python train.py --num_hidden_layers=8 --norm="rmsnorm" --norm_place="peri" --rope_theta=1000000.0 --bias="none" --tie_word_embeddings=true --parallel_block=false --extras=["capped logits"] --init="orth" --init_std_down=0.00384 --beta1=0.95 --lr_head=0.0134 --max_grad_norm=1.0 --warmup_steps=200 --max_seq_len=1024
Each number is 500 + 25 x the weight over its row's rms, rounded and kept within 0 to 999. Layers, rows and columns count from 0. Numbers have three digits each. The size before them is the row's rms in percent of the matrix's.

# layer 4 MLP down, 448x1792, rms 0.137, rows 344-406, columns 224-447
098:469528495484534493535519458548520488494481505471443524476545519492511529514526484511464473513490470494509500488513486485500507489491496528495468486503473523461517507530484488517511494481507477482483498441490522493492498484521482512483488546489463508487503528519452498497454512455466522508481511438503491490536497498489459489514468505498484542464483470479492482488474493504457469498532491469530526529536493512501435492508525492514499490501470542546525458493533488493559481502508479540521454476481506506465500490491513526506501480453489484465531558521492516524467487527526492519499470517508491479499529495517505500500532528486485548504554480501479467479454514514497463527520
099:484524464536476506457496495448511500461504510474463493461494511535490488506495473503482513497510515507500500519493457514502562493498502521513520470478511466481499512515526508529485491506544507479487477499532503501505518491518495552466501539510526463481493533477503502533483472478512551525519516475478514496516496477483488504544497465552481510492490469500506508466500516470535490501512450528460488468476505476500504518523505498525493502480462480541526516513523513519502476551460486504501484510513507535508531510486470507496473527488513504495515501507481470492447517480481508516517540523499527520490501477474497535495489482486498507485518476505516480494474523487528452517481
099:531454502451514496516525477511513523488476471472554509513453512417501508485515494454559543526506500481459486496507465493472498451479520589483484517473539439521479467516556476493478520538535527487505478535513499535502502469476516487498515503492515490473481485501522491512500466474537473436506479499514482500478512519530499519519502526459481460507498487491497480423482498548464511531473491529452494482466459510524517482472490513470501471510503499499487490504521509487492502494500486508452479472532491500486429491530509512484519508499452501511506471489492523532509536508482467453504480497492490497508455511512499484512538555528484534485501521472488532523489546508491488533476
099:527498458451499465501484481479470505491547545505515515481513497524509502510495523499503493460517502496493479471534516482492487530483466540505484496508543493466531464518554469479487487522513535539532467490483461487460502473515493539567495517530490496489494530482491505495480481497498493484510515471463557494499472467470488523471507503491483481501493505557515474505454466519540514526509444499476505507459536497500552519487483486506465516471455504499514487493555524487484502495479514516544457477516521483479496486451509491498506462497529505513546501455528478457465492509479509510488496543513509494478501456502497485483501520501513490522502490508514501492535531455487496504521
101:466511461544476486491479533563535476484515501523505534466534510449533486536487571517502503526515491474493524517492528516529493479507526485531544494518510456503460505503491515481502482520481520520508554525514505501493463500506521490518506481501517537504515487484463484515510498493468526505464505511507495511480531485507487509494442511439507536535477497511520566530506487491501521501513473509501513500489537505485504544484503470519504474491501512513503460427485476493511541543517483481503461513501529485489500503510499526521462488526522479558498485523508489539506519473467498512481476496529467463486512561493484538495433506526461503503481491509489487523461499506417497483503
098:509508507486468518505546499522518499501487530511518500507489524448536534523478496452487487498464494505498472501491522492471525501521475476506494513499505497509492479472541527485471523514564493486487517521522528494460479466485476492528512538481523516487486507528490511498475491458493521459472511490518473487496484524475547467507487515485548497559481476503490503523476496481471482492536475520499496487488481492527488511459513479512511503507501487504516493550472514523481513488505511489554481504473504520526496488496475456528519542492487507505549542492491486552538524536487520499477482508465500478549503516489537547465526497481540497489491516501537461518514471474494536527534
101:534465494487504499499516463478531486484501503480490483514508497481513509446531464497483492500463531525552466507463489504512517486528487502476525500493510483487484520543505537523454510449525549509473480488526548536537524441501473439513519470498515500529475463503499476466484506524514577533484484514508451496498494504525496483494487504483484513490495490496505495494492485501479509452510472519499487490521454470530529522498536481551527489470477511503486522522474503509502498488479488528515505475486518440473518506530489520490498484481540516507514448479495522511515477509482500502503516489520529511520497485515486504482507475494453526539507512496505509488511556497493488496552
101:496507501485490508477514502475527471512466522464484475470470490505530516542465517500468512467472497512545509516510490565488525479486489517493505522538527498530547482556481550478502483460527494500490546506495519496482487527519493530482476506512467522492467526441506528479506541511494535481544469525464488520529490497499516506462505477503522465533468459474512536486481518460489505476523498523498505497527567488486489509554503473533496448542480518488486466487478512517508479436510500529479510495541482479528475474438455429523495501502475513512509516453512463460460457508479457487501486480479484510468558518518516472494507512524501533542508556486522506493478480526499446495477
099:484476470486498540526548488524510531506514484496512476486549527558463498533473494536471523466452497499515494515517530547478519493536496526513502497468500460504467526521520522458504504521498412505535464506521471503487481527486462497500481484487489493471504493495486532492449480502496507520457516446459525538504528498473486459535491525542472523525504508457508467522532528495506470566511535505481484496484475546499473518505521499488517526456469513461565494493521470526497479467471516525481491494487517465516513469531514474534524478484547544470479534499463523535471472526527508503480468511496500527499526478489511489533509517494510530512521510514505508514502496510517515488448
099:547481488489470483491497479517472463455464556493553511518468466484524483539484502517506533512479530498472507529493476462498553450468504477534523489541492511499489476550458511472511555508503505495488514497515445501469509485486572507470515481476479474520537490489494496524510543502471527481474491492471507491475514525514513485475498517537472492507489498498482481547485493508526489468462492490516541528484470483489486487478532499526508498517504503507536470487504492521550519517525465488464466532548489493528507496476504497487488488525539500530512485474499513511512503490470440505472493536492492475502492477466458494489509512497526499501522491518521501502450450480489499448494
101:520476446538488522486479466571467440489508532528531466507505503542493490519513510503481511481527531477522525543505513478490486500542522473511540506492484480495504497533501483470524499528542494528469511528496469491497486519484488493499469499538465531518497537486509469528517525486494514444519493503545495483494499519522476529480541488486484453484506506491490489441518527528524537492505483476489476496496500495505464491537507488518513504509492499491515476568513472524484502487440476499498483534522498490469558522496484472475510534530479422441476532470504480488512544509488507536515492490519472516484503512446504500500487471471503485455497480472522506462545457549473452512496
101:465501502500504481537521504501501528516536439543491505513499468511506519474523466507432513506474565479483491499490543486549469478516474510494520518477447477475499557516502493544508465455502501512531520467478513500486504513540504537485475484509469466518463493534477500500461512527515519526503481475551488484508458504546511536489503473505515484494514512497509495513515485483500511521543520503517553472510505523505506449511506514483483533520499469474490519504500514529497497508478526508524450531535503498442554502509511514509481506550479496482465501488498472497483527510475495475505512540536582544490508475488454479499523525515476472502524502489491507556486496548452486530459
099:502492523494512472454471495522518563518476517535500518485540521454521501508508454506491531512493506506508515542533532528470513529468510487527508462499482525549491491520497508536497440472462492505469498492488509505515478465504485473534539476471535473474519470515536543493506494499509528505472527523471514513521513521488552503584479502514497446534497499513481471514458491553509485518490482520502535510486467481476490478525534490491519459529502531472536480521469498492463502467528530513500485494461516505497505508480491468499478526468499512531465504501450508511479522518487460508469494461485536501482437439497479507505477484511501512537482538559491491518511507531496484545524
103:509496565486500506540469489509520544523492525506453517472479484516541512459516526516555502507460506507533480569485489517513479476496548486500472505506479538508493476540473539505461479477511462511501507496502504506470475499485514506506489488517445470462539497532486480561555484491521509477513479504557449523459547488471470503474493515545490521493542471532473457472460480518540530494519554510468430492502499482502524505534494517514530490497505520491500477531503510494506518485474522537492460439507498531484446474479454491486522522515546490534479505500494484546544532538460512475488513531490543486518512507475492524520496549475486518445472508460473532508499507462506482485495
100:493525526505535477535539547463464499537500505490483538501484503551543501522505500518553496475497496457488472450500480477460488513495521511476508515501473493508530500483524520522461511530530450491513505538479509467501540482526495484493526533501469483501490502532541494457486459522506512493537486518475492484530520460503466506500491479508511474476537497501481529487489511516486508492486499470489473478478473474508452532515462503464468479480550492531518500504516511517483528547524480510488508501494497541484498539493485497491505503540529515466535508504475476458475482485512496492485528519489510485477488510508478471495540493509534520506538490480479498494476503510513516478489
097:508494499545455476506486536501519505497521512476540516507502521452471560534520539507510509539545513474487545552467483489473474483536514509461501535480514496516488496447493487505525504510478490464506526504538521473493513489474498529484539498487502554465510537452575532522478477497488537499500534486485486486481493483515521491489503505491500473501499506542434530488488493530485490558529562542466550530485499514528527504514536483550520531502483502532483503473498487531528485537496485513488472532501490542501478492458499491521496506544520485500494500502471545515494490500518532520488504486481490500551516496490462473504493489471497505488483518545489544500488459552472502484547
098:490483501471474469506500510465498519492464522518477489495509512485521490477490516519471478482487511487465485479527477526462484505519519463473546505474492463458524445515522501498489468504490492476483490487479443512512466503538504512522490513536503490509501493493542527510487517470512555492497520527487512517517502489517476466533462478488527539521509481504476488542447449490479499462529500525450481502480517497495485515491459508518493480484498512478522484552484517478506536537489464515518526524491477505496500504536515476480512501475506511464501523508499486533493449470533484582491469473498536503491465496517532530472513477520470556557534492497476467518484428483472497490525
099:464491487528499487547485510510517541468478496463503545476482499509485506500527501475516480485496500519539500468516544454495509515539473541517524520452502489499482503510541494482520540499518504526508502515526564475494486518531547473498484499491506469503501465516511451509494493518517504466487526527515523456520502460499496485482524504485460485514535518490494519514492508490499531471469530520531467508482469494524505537513508532455531524478488524518471456514537552532502458545526511462478481494523526522505530490518551475525500546526517534495483506508499509517507535543496515506462486523513538503518453493485481508467465491502501509488520499524453519532462474481531486505538
103:456511507479552481452511503502493497509469507489486467496532520499543509487525518485541521484506463476520531457474512475466543501503493522453494515521488540524509515500598496545523460528521540486494459454516467475528480442492537530528489550482523500522450479509500463543501510502529523488525477522513501464527498577523549522534528534506536504455523496561494513502542531498490486475531515487488513519497497512474524494511527450525559499470519474486511486524510468434520509480534537510497522516488506522487506494475497506526517484507497492494483497541507549463498498505456528495494496461482508505517565463536514494516512508508462511492520489475478480480496553485490494522508
098:501504508511492504518496514542491513532511480483487510523546445530482501510540503503496505449484470484509515474525526499479474554488499490513539514478503504500465514501493514517493503468498527479503519456478460465499487525565460513455478492465438512532476511523532490503500488499502461492504496461483521466496460486512497485503498495549525502468469468476514509493475530500475483494491504528505484487447493515507442536493476502503490512472514546513491487489513522520520560515476471466502470499577505514477495528512566502451525529517480505485509525489528484507515519440492487543476514488541535486455485508498567486481516525499466523475478484497503509517491488492455494510477
098:477505477516512496499501513508529494471495484497491493509524485516509511493496504463500487475515500512511518567471492479513508495475481434492486492489481530546497515454478540486460511501540496498473478490506476515515516487517456463534462522502537476581480503476472507480485462504527488521505522473491489506507506490489510530498503465483492509508492473462533509506481487473500527510520567543520462507520524516473487445464480453469473505476501464496527463488463489493520473516500483510538487494522522496530497537488496503482492466492501483490546487497523448510491494503500517534447478531468512515450511494507518520502493560452534502520498549509503473506529496480517502497512
101:482528529486513470489505466472483507528533480508498520500480490500505482520489485488518459549496524475533523508520516523525486483519508498504497528481515494501516493504516497518479470494487520516526514532447499499493457453508495506434458510506520451507555498539495482495522455527520539496489488511514476488520530530512504483514496443495465508526487481527538465501487498480513473430511497494530522493507504516501521499508526504520502509499456493531457446531460489509502482512474529503513563492490487478517495496544521459508482497510551506475495464551503492508522514516520502526498505493486466486509510497500513512489462533487528512533534524584509539498517548491473502509474
101:518484459504527474532500505510508516488471501519487558493483479495497470484447509516499526467493511512526537531526513554487473503474484467487489513508519487499529547508501522494482490476521502500511521505499482524456530486547518486533511457446465503520515528471480540484490495476478526470506546513485483484519508510496504485528487520514429497477549518505477517516537467502495513488550466467446529527504482486526513492504483522489556530479518536472541484456530543489484477498541472478476493502423507523498501511494512488490503503487480554473536465477481504513492501524520518509519508523504544487515488481532447523474490489508430522523489500494464477495495475523555508504528
100:538503500510454507476509519524483490474497527459494494524487517497516487536503485556471503505488467485465520495520468489485515481520495514547488530487505467548479511472482479462519497523480564493502526495498489495454504503504522464541485473539468515546517486526491496492487483483483533482494503494501496526455519491514474524525485460477536526476455519510519476476521484511500500526521507523515484458442483460507455468473490539531502519498451498512489464538457529478471490457505475485517517502485484499496490482474520538509558543513478492508504534492490494574533525502464527514501520490525542538531466457499528518510476487505505476522498490489511483531494517518527470480496
104:510505508521531485478452510506514493529521511479478525518469494508523487521464488515551504500521480484581496454499480510457492462494499480538478465537526503509516507497483495500494465495492473472494477500445519467459539506475446514520436487459496477565509460504483517549477472502519514527538472522489511449505506497493493520532457528475540495496516466500542490511519515474492512436471540446500519476485485449496532466467479463531485472512519483486493488513458468477516509488467485522487505469492468537528480503513498531512487492476486467573494495459561482466514521539502539513507541514491458500490522517489490499518524506524503518529506530448507506510512509488499494516508
103:492496473550509533496516502511494517500488537478509474535497488520522505469522499512471515504458514537461518509526460475540528511502534495470449471512502458488468460515482507468498513491483526490504509499507536509480504483495460500539470471503516509474464498495477464515512501550450501471510469493489500508510509584502518506461519493457552483482478515518523539496483496480503493486496460469525508494536518482465459533520453486517521544511485521482475530493499500528486494484508506521518495469494495545481477429533525496520465483492437474491516483482538497527492469535483493506467501461484497517470504493476466494492478497523462463509509489508539498522468532492520557511519
101:503512525469453551542515500501486465486494464524491481556495515503501482524513508542517505479531453473511533520477488514486517487537516473497469516495504463503492509514556503501528507482438485475508500519502461481542536519502480482532510464519509521508460472523462477527505487520505526462501481510510536495458493483485535499489502498511492501501558448510466506512513462485536550459503510499521521496522460519519542481492485529505479552501499514510476517497454514489486450476506503524476486510545458452490518498544492521503521513507497501476515508484549510451474544517481502492497481517497510515453549499452472517505500472497497480454527540540537542534534490530480493484491
097:534519490513470511518494484478505468485498483506496453525451476494493517531495499491480505475506503505518504485520513489487495449476523482498506523490527520467479520441512524502502505515530517506537473514521508484496508477530516510507468467510429522512478487502478495496508530464484509493533504489503448518511497507526540493481493461467440484503457472538489511478508450549547503481520482480504519510473480509494523493471468508503481463501466517518461516561509531496508466494483497457512529496490508477453489466452512490517496485556524528522528499492514500512513517535527504538505526481480510503529514483491467472531537539511547491503486470486494508517511525481544545448527
100:482479485516463532483505494479495498467488535530495503472528478436519463491494486544555499492462479506495491476507462466528513468466509523527512511454543488480563504479564491548451472455540510522488480490475525496498489524470471479511493511501532514477486518525457496508505518488479507495522532520484514480494493498499505440490504525480483522493497513480493501443482504501500518506492509499469528500488518539491501512475508468472469470520534515451508515519507509463544481491513495498496502512454492501550513527494491486497474494541458501475460527493486527461490521503510500530490505511523451472489478514544472488459512466486478477497502546517485553499504485489500459513487
102:510489492486479528488464481488532532495482472480504531485547511482488477467473485546496522534517498491464525468503508518508466545499512491532512468469491493511539449482544496551490520537477448506533522539478528504476482509500479505522515486505499478491483508507528475493470523527511496507506530524538482489526506476474509494485489503536530477513450520511517469504518509480506487519501527497502444483498472505461513519522502504479531470492526478491534514506518494479563438465492508529447562468470486515506509476504518540468531511525503507468512471495497477537515502472503481507456489478498495547504509520504528524495517477518523524473493518501518485523527492535511467486497
097:523521456474496471488507481481466497486539449554480538503477469528520465515447491459497489495422491495486488526529523507496496473510479538492473475517519444481524488494523468520478474509484466463506533501488531538505480551508520478482429504473496545479555487468478477526523498478468499488480523501499554489523505490457505471496516460471522532500493480523467523528513473494470521482514488471459490500522511475531536518485488512511480556491481503499476460505515494512535519530504505529524526507457522509492515525472531501483499516469495497492490541504537495481518498478496519523525515493510544505492486500507475446492494456495475514514544471486556518523535485518522468518493
101:464464477571513475498525473502457528513500510495517514485540469517509529524501484515485512535468518518507480489482444507513516538458517544508470447490472461461525529523450440477516504459534518478534473491497507500519537501490449489516473446458468520504501474524501477465502475422527515445433499484510529492520486503474516502482523511547485505508489521482544513524494498549516508544554492491535479448484516454490483513513496510509524507500488481484506498478519501524477497479529504485511500473512484475485521494530489480471518509491509488522511472478511492500525449452480490466547493469490538513512533516448490528515496496498507488512474463529487529559484526512486525504501
100:537506508456477472497504486445570527499495498523493534497480539516483489528532461482510463426499517490485496474506545505524494486509525460485474514489527484504525475491564541494490493504505484509526447488501538502473527511476534497472517484506538489482493535514460473487503483519473500511507456509517503506482519525507486533494462525521495497481506513495484497494514520483523487468488529518492527495541495515506559461438515482544506506502454479517487477470561488516511544505469512479559485525506517499527468508476527525482492478483487527486477497542462495476540520483534512507537487484515503505470484464597500524526486470467487494511474561535527540484520480472480472509499
101:510519455525470535535487508489470498487507498495510500476509509520448564504480526468500468518510508478550516510510475462478479487544512502494504510507514503526495494488484536504505498555491500446511484502521525462507517538546549514523467447516516535452511460513525466487507496461478498499511501518474526460495521527465526496446512559525508489452500479503527485465519511501492538466462477526484444467499496466482510519517477479513492503495470494517498494525488500462491453485514490487521541474491516499496520431518506464460510496502486517490509498470525503482494499523503480512544469510509518527532483510482516528490511498499472484520477488487522512470527487484478490522482
099:471510461489511485482461495525481504533505505478552484505511487469464536522498488518538487510523502493571500530545525512532510551530470501459532481487453489532467481517528489470496509505522496486510501542500544475470542496505520474483519503570520526485501508520504483436518533477499498476491480478529523464527505478487504466439532522529530499486494494543483542525477499489507452452491518520495539447547492521449474481474513550528459516489510506494525533497493506522486522519470494521503491538523536497482510518503468504515470487510503507538508490485487506538484494492526536519497483473416539536511497530490514525489521496471497473508520472494486541503483477492524507497466
100:487470473495520493458515503498506509463510504447508512433517503488504515488519550498549487514526525527498507483485504499503501498506454492514557506439438487542466501479489542521490510499516512514467509496528510477516553527471543494487499492463473513493487539484458553504504466512514483517461519490483495526436485536498493510512522479469467465497527527467484498506511482525553516504481462475542481504469462487509522507485497519504503484519503526472493500484512511493502502558509508522480473509493477506517478493494518491524485509520514487474551515518489499483538516555507517546464486540535523512460544511523521522518500490480527468476508486524502489500452469536488500479501
101:508479510477498491521493495498478547510501536477489513476503517522497515504504505476489511510503464491499491545487480496517507473472463539486475526527499471478520496514505493491526454511487493574536462457477484510513530521493468472533523517481463462523490509510532476468517494534490492527481505513489524495536481491488490499505481551509488426479498489463513458480500482495476480555584466483499503437510518508519519515518541526531488524539483487513518486519468495496497509555457509537511489474497490510503451451483528467511494498481521559524478473543500515490531487459538477533463491472472534490495480501492462489499525493471525436505519506499512524535516486488507480521523
097:508479467459489557503478491495479514513504498523488496515470490462529493476495494513530508468494516464560412498511527504516475524489486500517518492513479508522508448502513504491470521498460440466489479510523508509537518501523472524524513523520472493495463523501468489531494509511525478496539468485515486492494490527482528531447503552524477476507484488507475523465469497477506507499471536471548512502516487506493505519499460485492496493536480483538486510478493528549525529512485493482500489510455522504497488518556517524509527514523495515510485444478476468471514505523474482482502479499453512538440507485439456453511485544535524495497472474477517514509534491549549505494523
099:535506506454503536527490519504481508483518487522502503458500480511528455474479493518542524515498514494521540488477485515474512526527475475524496501488509503510483475482473492515489447516505491521529482494543521514515496531477466511505490499579525488493514517520481494502590555460512501479500514508487535451496498454479493491489500466460557458474538541541499508530528532531489528490504508514476505496490472487477486444477469476541501514508506494484512533483508515512479494519516476487491527477487504480526500472489520498498495522489492507495455483475473493497529484546486510476470485492521508526547481495530522496525550464499504473451511505508472512484503519525539517470469
098:498498508492546520487464460488519510498511525477497512545484444471459543510504567443523470490521467487521499491508547514495472525510500502517484522512489496543512512479498491516493491485504516515533515520439495460527473443507483485487476511496490506541515476497498494513491516518542539485498450534486497528501523516481542504506474494517486471513504532469465526516484499481543519551517496523486468476527474493502526514506507514508511511483505510524513513505513500478527477458485537492520485563479493529492494488503464523504557499498485505505487518562521501527484485457502511491520481502483479515490461505508503491501533451536500504532532520482550489522475500471536515517458
103:525492555513513470465556505500518485497531474483490460514503491513461467462495502523515512541462450477515487516485488484514521548494447502512512511499542504455465467501492510537518456481548517544533521511495538538503495532471481500475528552522493520502515502531487520498474492470506543492504499473466532517559515503469501477487470480510486483470507516508532498501528493502488496469475515493488519492481529480484503471511489497483463533512558478553477508512457505474524480550462470492502486504468493525451521513534506483518523529504464503479495521505519486505476505488464492517492470500523482502490495504509496480503475478520483492503493537498459551472503520473435483485495
099:485500508532532444509492512556495515454464541502488507535520488514464468497513508470514521527509506489505484492505512487521517491496505525502535461501521523524500492504530496500500513486511475469494521516541551463508540476495502524487535483522501519532484535455509547493481533504475544495458518529489516521527504494545542460470482508511493505525449496517484445546508481496535468454512519450468505510513529554526479452453467486491513486529468509471477471540490504485482502551478474487531534568442460487522496533490513485512498528515464505514539513476471483519493471511509542544457522500510499512507504502500517485552489492517497536476521473526511535538549518460482485497511
101:475507499445522464505454507502527505510545518478511499501515511516532518451488489448539505530511508431486529473476440491522440484464527500512518507524469462490517491499457538493480501509493464522504475490496510534504523536511465504507516532511508510479523485490506528475528470487462497538489512481478452533533506485506519501547482484507477505519524513470496464516516500461460493527506507535495506478527472464501495503526543500512492514481462508510490500459542497531503460482530478481478522476476508506542514495486522473499468539523497489498524480524510523481509497510508480479468463505479459538483483486472518455528504475479491547479511500490504540490516517504458487533480
101:505465533562480532536469515443536505498499497572502471506496510503494462488493481480471520507470526530480488485488428467492495512520492473464512523506497519508497494468507505508507528481546483527479470533505482490477516512493512506492516491505496488493514529506493535523508510481489452527476451521497501497446471494540484546496495544512474513482476517514487532477455497543516551451452528455504552522495481489551465495524496519501492486508481472512479446531494500501561493471506532524477538501527541457508464508457551466454521525472518501453524520496478490537507516489464481502532473451496495474544515529519512533527522520506474501502489503499507479489500476512490520489482
103:525498542515478508515498500509539514544511525501460473523523483526506503510536508531501544500523509519504490465474459509529495463526507490483502531535502524491483524512477487571506511482477501527456469507514450514506513553530511522480485471527478458511444537520482476496453508463481513502441518503539544503521503500475484499551521443515466511459470483504518462444451501488477516526506476476480495503493490470516538506489504509489475512521488465460469522541467507542513458462492506507462481482548528504490471471512446495489514472458542504553498554489489453549519524514512494500504479475501482498475488429509491520438525516511508492520494513486509516501473468493508525470484
098:461521477490479508512521508519510504569526462520451486505494528546532486515545494497505517493484485545482480509507552475511491500505478512493524518500528497503499465491465485508475477510486519485491522522480476505543485482476504516511434489510518508507495479515502447525481479447499448465493480473546514517500484472511533511524453452484523516485505503479466507524477485508524483494511499495535482555494486481504490509490473508490548502542492468523483537524520523476481465512531495500525479479504509447502476498478487473483471514468479497482523496485491512515497478515485558486453542461469474484484486501515508530460514536500532478492529512503523477508555508526479518497476
102:514521528487506503452536478537500514496516492444514513514537524468506535527490468524493500519524469522495476516472516492440506505487499481473468507511464519500483509514507522480477554512503501462471545476540493468461545488499506510474503492518532555480513504485510461462524513493505512502496486487504464514513503513535492542480477507495508512486494419542489472484502536489498497504472490529488529517554476531533507478495469466512541477525523494516483508496465551457449521481533489493514505520498513495435469436492463467513527465478477504530469514540478522499489490445502481513487467500462479468508466574518522525488521498527531496488518462494495489530512512500516506548475
101:485520493529474532455462505535464504508535470495526469523483536517506510466523514502483528517480532486521504474470489502531468502516479476494518431488541498485491516492468489531527526463509507481499503535523483492519489508475507486544502470523491504509515527521516500508518484481486467500533499483540492480534503519494498486487511500480468474485490517512506507503467468515531514436523486520478491495456485461498493461528534480520466502513503498525487475503520483445514437493490532497539486525443504540477565513457483508506539468465512500548522521474507504472532536504519490532515467515495493513502503491526463496526491491510527515533504497480490502487508484541514493515490
098:562483508532497475505511488476507503511518503497506525477578471520477454498493528461463492444521542508510539552497531444515498516483499532494480490491509512458493473509503478509501534515551472493479488517559521497527530486519509514539537481539494494487468525526487486499489502446493465510449459463531503475529491542449481530499495488496468467476512488488511517494511494485467528503500529511501527492536513510514488472502502515497518514529563443540492548519513522555504481514502507498478492486528533497477518506524529511520477537517459520499461496488495501513500497509517487484503470493500523498533511475508529507457473512469515536499527503480496511482510510508489484523522
099:497505492535521507541491480491455520439504538532493487487487472511475536491479505508559509519494532503479496468535463459465531468451498478499533500491495527488449510523538467497473545473503481561470514531513506475488528463505478461459498476481462481528443515481534505506526503491529455518534482517527518533508462444495514504502507529489491494513517505511518496510563508476471517494518527508508481555475503494505506470472480563473522477504468511524470437512506491502472507504519496516524510445505527564497543495548472488500497502496497479509467541533474447512467458506474491485488498532507485518475461522451508433543478519520510469528457520518520503497493523466544481506532
101:493522501498499515527470481528525521512470493533482477493549504504461503591531533511539481452487466524523501525513513507511547460508470530525478505504522505535515503491504492511500476537553488500511516485510461515493536496499489488537478508500485504462469519505472529508471515504483496532537516522513494523473543523512482473545512462467483536474464526494493498499496480491514535536501514515516469524513520504500458488471513484480516504502476488484530531496489509507493527470512514484503503488501533504489543472509505462477494473510477516520472517510479508472479502543492501454493498548496495506484479539494567510493471483501495496480536477512560470504470515512469505496554
102:494492442527511529543492487506513494548499564514469524506516489493512525534487487528517523485481499519516485474482523493531520486480461516496471486495520452497498470492504496511483513493505447501513480504540503511504476494492526528486529492473499491513464511526517525502487563513466510480505480486499490448483507487537502498482477507514537493495530530540506474502530491502500522504476527509479580558512516477501525463516488449492496489477480488491504503492455479489505498469530460470507477507541517507533475445482517512511468512533499512436474491482457485489511514513463505471535546515476527483510504469469482528507504527532513488483449527498517487481461452525495451479517
099:469506526467491513478460513467526497441468489503505513503508506481451537468497499485496526510493469512478447528534505478503521507521476479449499496514490507497500487503516482459529534509534509483540458518550507495466453559472519501473547486486497489508522552513525520534489524488442520550515473500531506466483512513449493504478512505494537501523464488502501494488509536511485493502447515519520508451518517524507503504508497483505460505494511549520531503518501472498490475475505500506473512448539511528525494504507519476533523517554500486486536499496489478498508482512512440510496455501500508484504483505506477426493515488465497539504494460485503459468497432491480485485484
101:444518495504504487483495520489513508535539487555506475456509484498507553466517516475524524499513492499518509516520507506487494543518476498496484486476457488527498521505508512489477457553494526464474519510506495484527478537467508493507448495477489516518507538485491466524492499509520503504463497498451478504489463487506467491542489465490497542489481455482511505521515519500510521494523499500519521496527474459547513518502533512507487478478464509470521471541521492480485513472538487530504475504545501511515507479484466506525517453498477526513509488507492510565437539416470455507534475502517473481525518505459510514534506528503482437495510487500496478482509536503517534504480
099:469468488455497477472490483505504473519511510527483483475518469491505507521520449499535505471501512452505539474463496452541496532500491489487522530450486531475467525506514512488535509492504500512453457460453514481473515536517471504494485493455511503520467500491465503508512516480535545540489485475478441511515536480483478461453505453498497557501485526482498545505491502473481497502444464480519460509514497513476497519460494457488531503543468513451524553486526499491434456490524526488477440494512459444482474519469522524487448486541481521494503482505498463524503509503484481552542449546531449491543516500487473518516512457517489513484539463464512515472510484520494523490499
100:492491467509486504501484530507481459491509517515474468477455505498508537506486528503469490466530505489487497532474477520552477543485435512495510453513496503492557556463437495515474465498531501500541507506506462459498513503497500495503504432529492474450533469513542534513481494519473498487539460479496531502481464493456540539473521471477505499505423510507517476482509495474458497514525527527521520507479538497496514511495533480513490469476467514505473456494557501478539483459504532499538466575494510509506470519519480503482504530451467503509470460486501512530538501539481548503524502486514493529547483484476521484514494518516522541515555507535546503509491512517443512515488
099:518519507469561491506513507457475501522488526493505540495493435498476463502500498465515491470477515495518510439497514507511521495498497488483512505516527491462504497497476478578520493478487427477504493498473504510504450500466506481510513497490478525563543519510501487512494499489542484493542552515517499508491501517526518431473463501513536452513477477492465421558476450484480528471505474520506487493544508522444543496500459499553489498511516529510528503475472462475515491458474485500492460524450450479492522503513468487519466560469498502522479486477527490496534464495510514505471489517530578515482511489512512515554495506545482494475515496549544556494500505490483501481499
098:474513507548491494486496533513525510507542521507504468505532524520486529516549489504502513468483501531516509536489495456486491503490535491545524522462497495483478504494485486524510529514489538526492488526479537457553456442520539497518522472529467557509525482478487514489500493501497494464503515458484495457511491507522511496535509506490490524528477490518504495452508488539497488519484463520537519497493507460514532494526487447508518467485508441527488522488537521523495475542509490524505458488500505513471506518470473465517479515502484518481485536454522531503517504525531488506483486526449499438491518504492486496516481472477504498476481496524527492525540554465511475506478
100:529497509476502482494456528494532458491469545530489502537512542503510498519469489478510501505511489494481501529487460514521464550525501555538491500525504491462476473517467481519501521478492491513526500497536485473473464503486508545443530451518530514499514525507528499476493498479521504518514486477495446510473479533489490524519513534491501521504527518481503525548496480487503488534494518483513495488507509486497476490517534480528460516504535501487550507504511521519471508502521518478487522543496539507469508535469451486499473485486513473551489476489529480472563485498525504492501498508536509554471514493483512496477515497499491503512519511532562504461500556481497498545439
101:478473473506466507519533511491527488473489488516485479491535456523498511497529508480488517478547476513491515476468555477510500525509524514543456516517491496494467512526530526501499520465547532520504498490494512485509498501549489492470478477516540509456489488509513481499508501486484549516535519516462533468491521544486480530451507457509538477465500474469521528485481549504534497488507512498489534557501509494471451492512503504499495493524502473532488497458520503502518516493522511531491445495494533524495509467496477512484461500491537495461485531457496500503472483465513513514469494509522511490470516523506457516494514517475493561506508483533486516546488519517493493512468
099:482480454510476537503524496521508497526500483474512473485488519510541485459546511493463492495514517512500518474473487467513527509503469506482495470497460503454499479488492486507531482480488498495484486498526502556513490526453503455540510483486481527468513467489510519489485514542515431479485487465500540510476464496493493492506500501531515484505491491502482509465497487527504491523457538466516454470495467497474477515530490522482511523459498492500471516490499519515478485533484476499469460532503461512498474502514473508534511509517534509442515536466445557496542525532530515521511500511522514493485534499528526570451503533507521486469470505491459498486515513519490511531481
101:507486501514491515505504450480520475512519515519488523538540474523470530476496506501513498521497512489489467501479487493486462485499514506509502461488535485518462534502479426503547520498500550509469527567488477506535510475525488471534527499507522450488533524501511468510518499468477514536494497495541541472479468525497516483501505475455460486527480533489528479508468493511485459537467521519539476551509530496502445490524514435532475557455534520498478522513469570546497536535495494469486500500487486517485521490469530475529511511479475520484461504497498496499504476456520531464544479533466487514485519512517500496493527517494499499483506526521532513514483502499516525518514
099:505474533535548443454502495515555527468460506554455529480496503468471534496510511524485472490503538511492440503508487497481513525487477506483537482551552485518512486513495497500478440462485531486480494473499493518508493519483497466484472496522564518486478498469506503516511490526527458550485507474477551490515512498512510495491515478488496536499492514504471473511495484516524543525486500504521458445474504451479525501489505510538491482516538481497476456492500513472545509483465469503504518526408460533524496533519542465451466498528475496533484466523546499506509451455466509535561532494539484547473457472458486522507470462463497522473478525511508498510488503510475499455482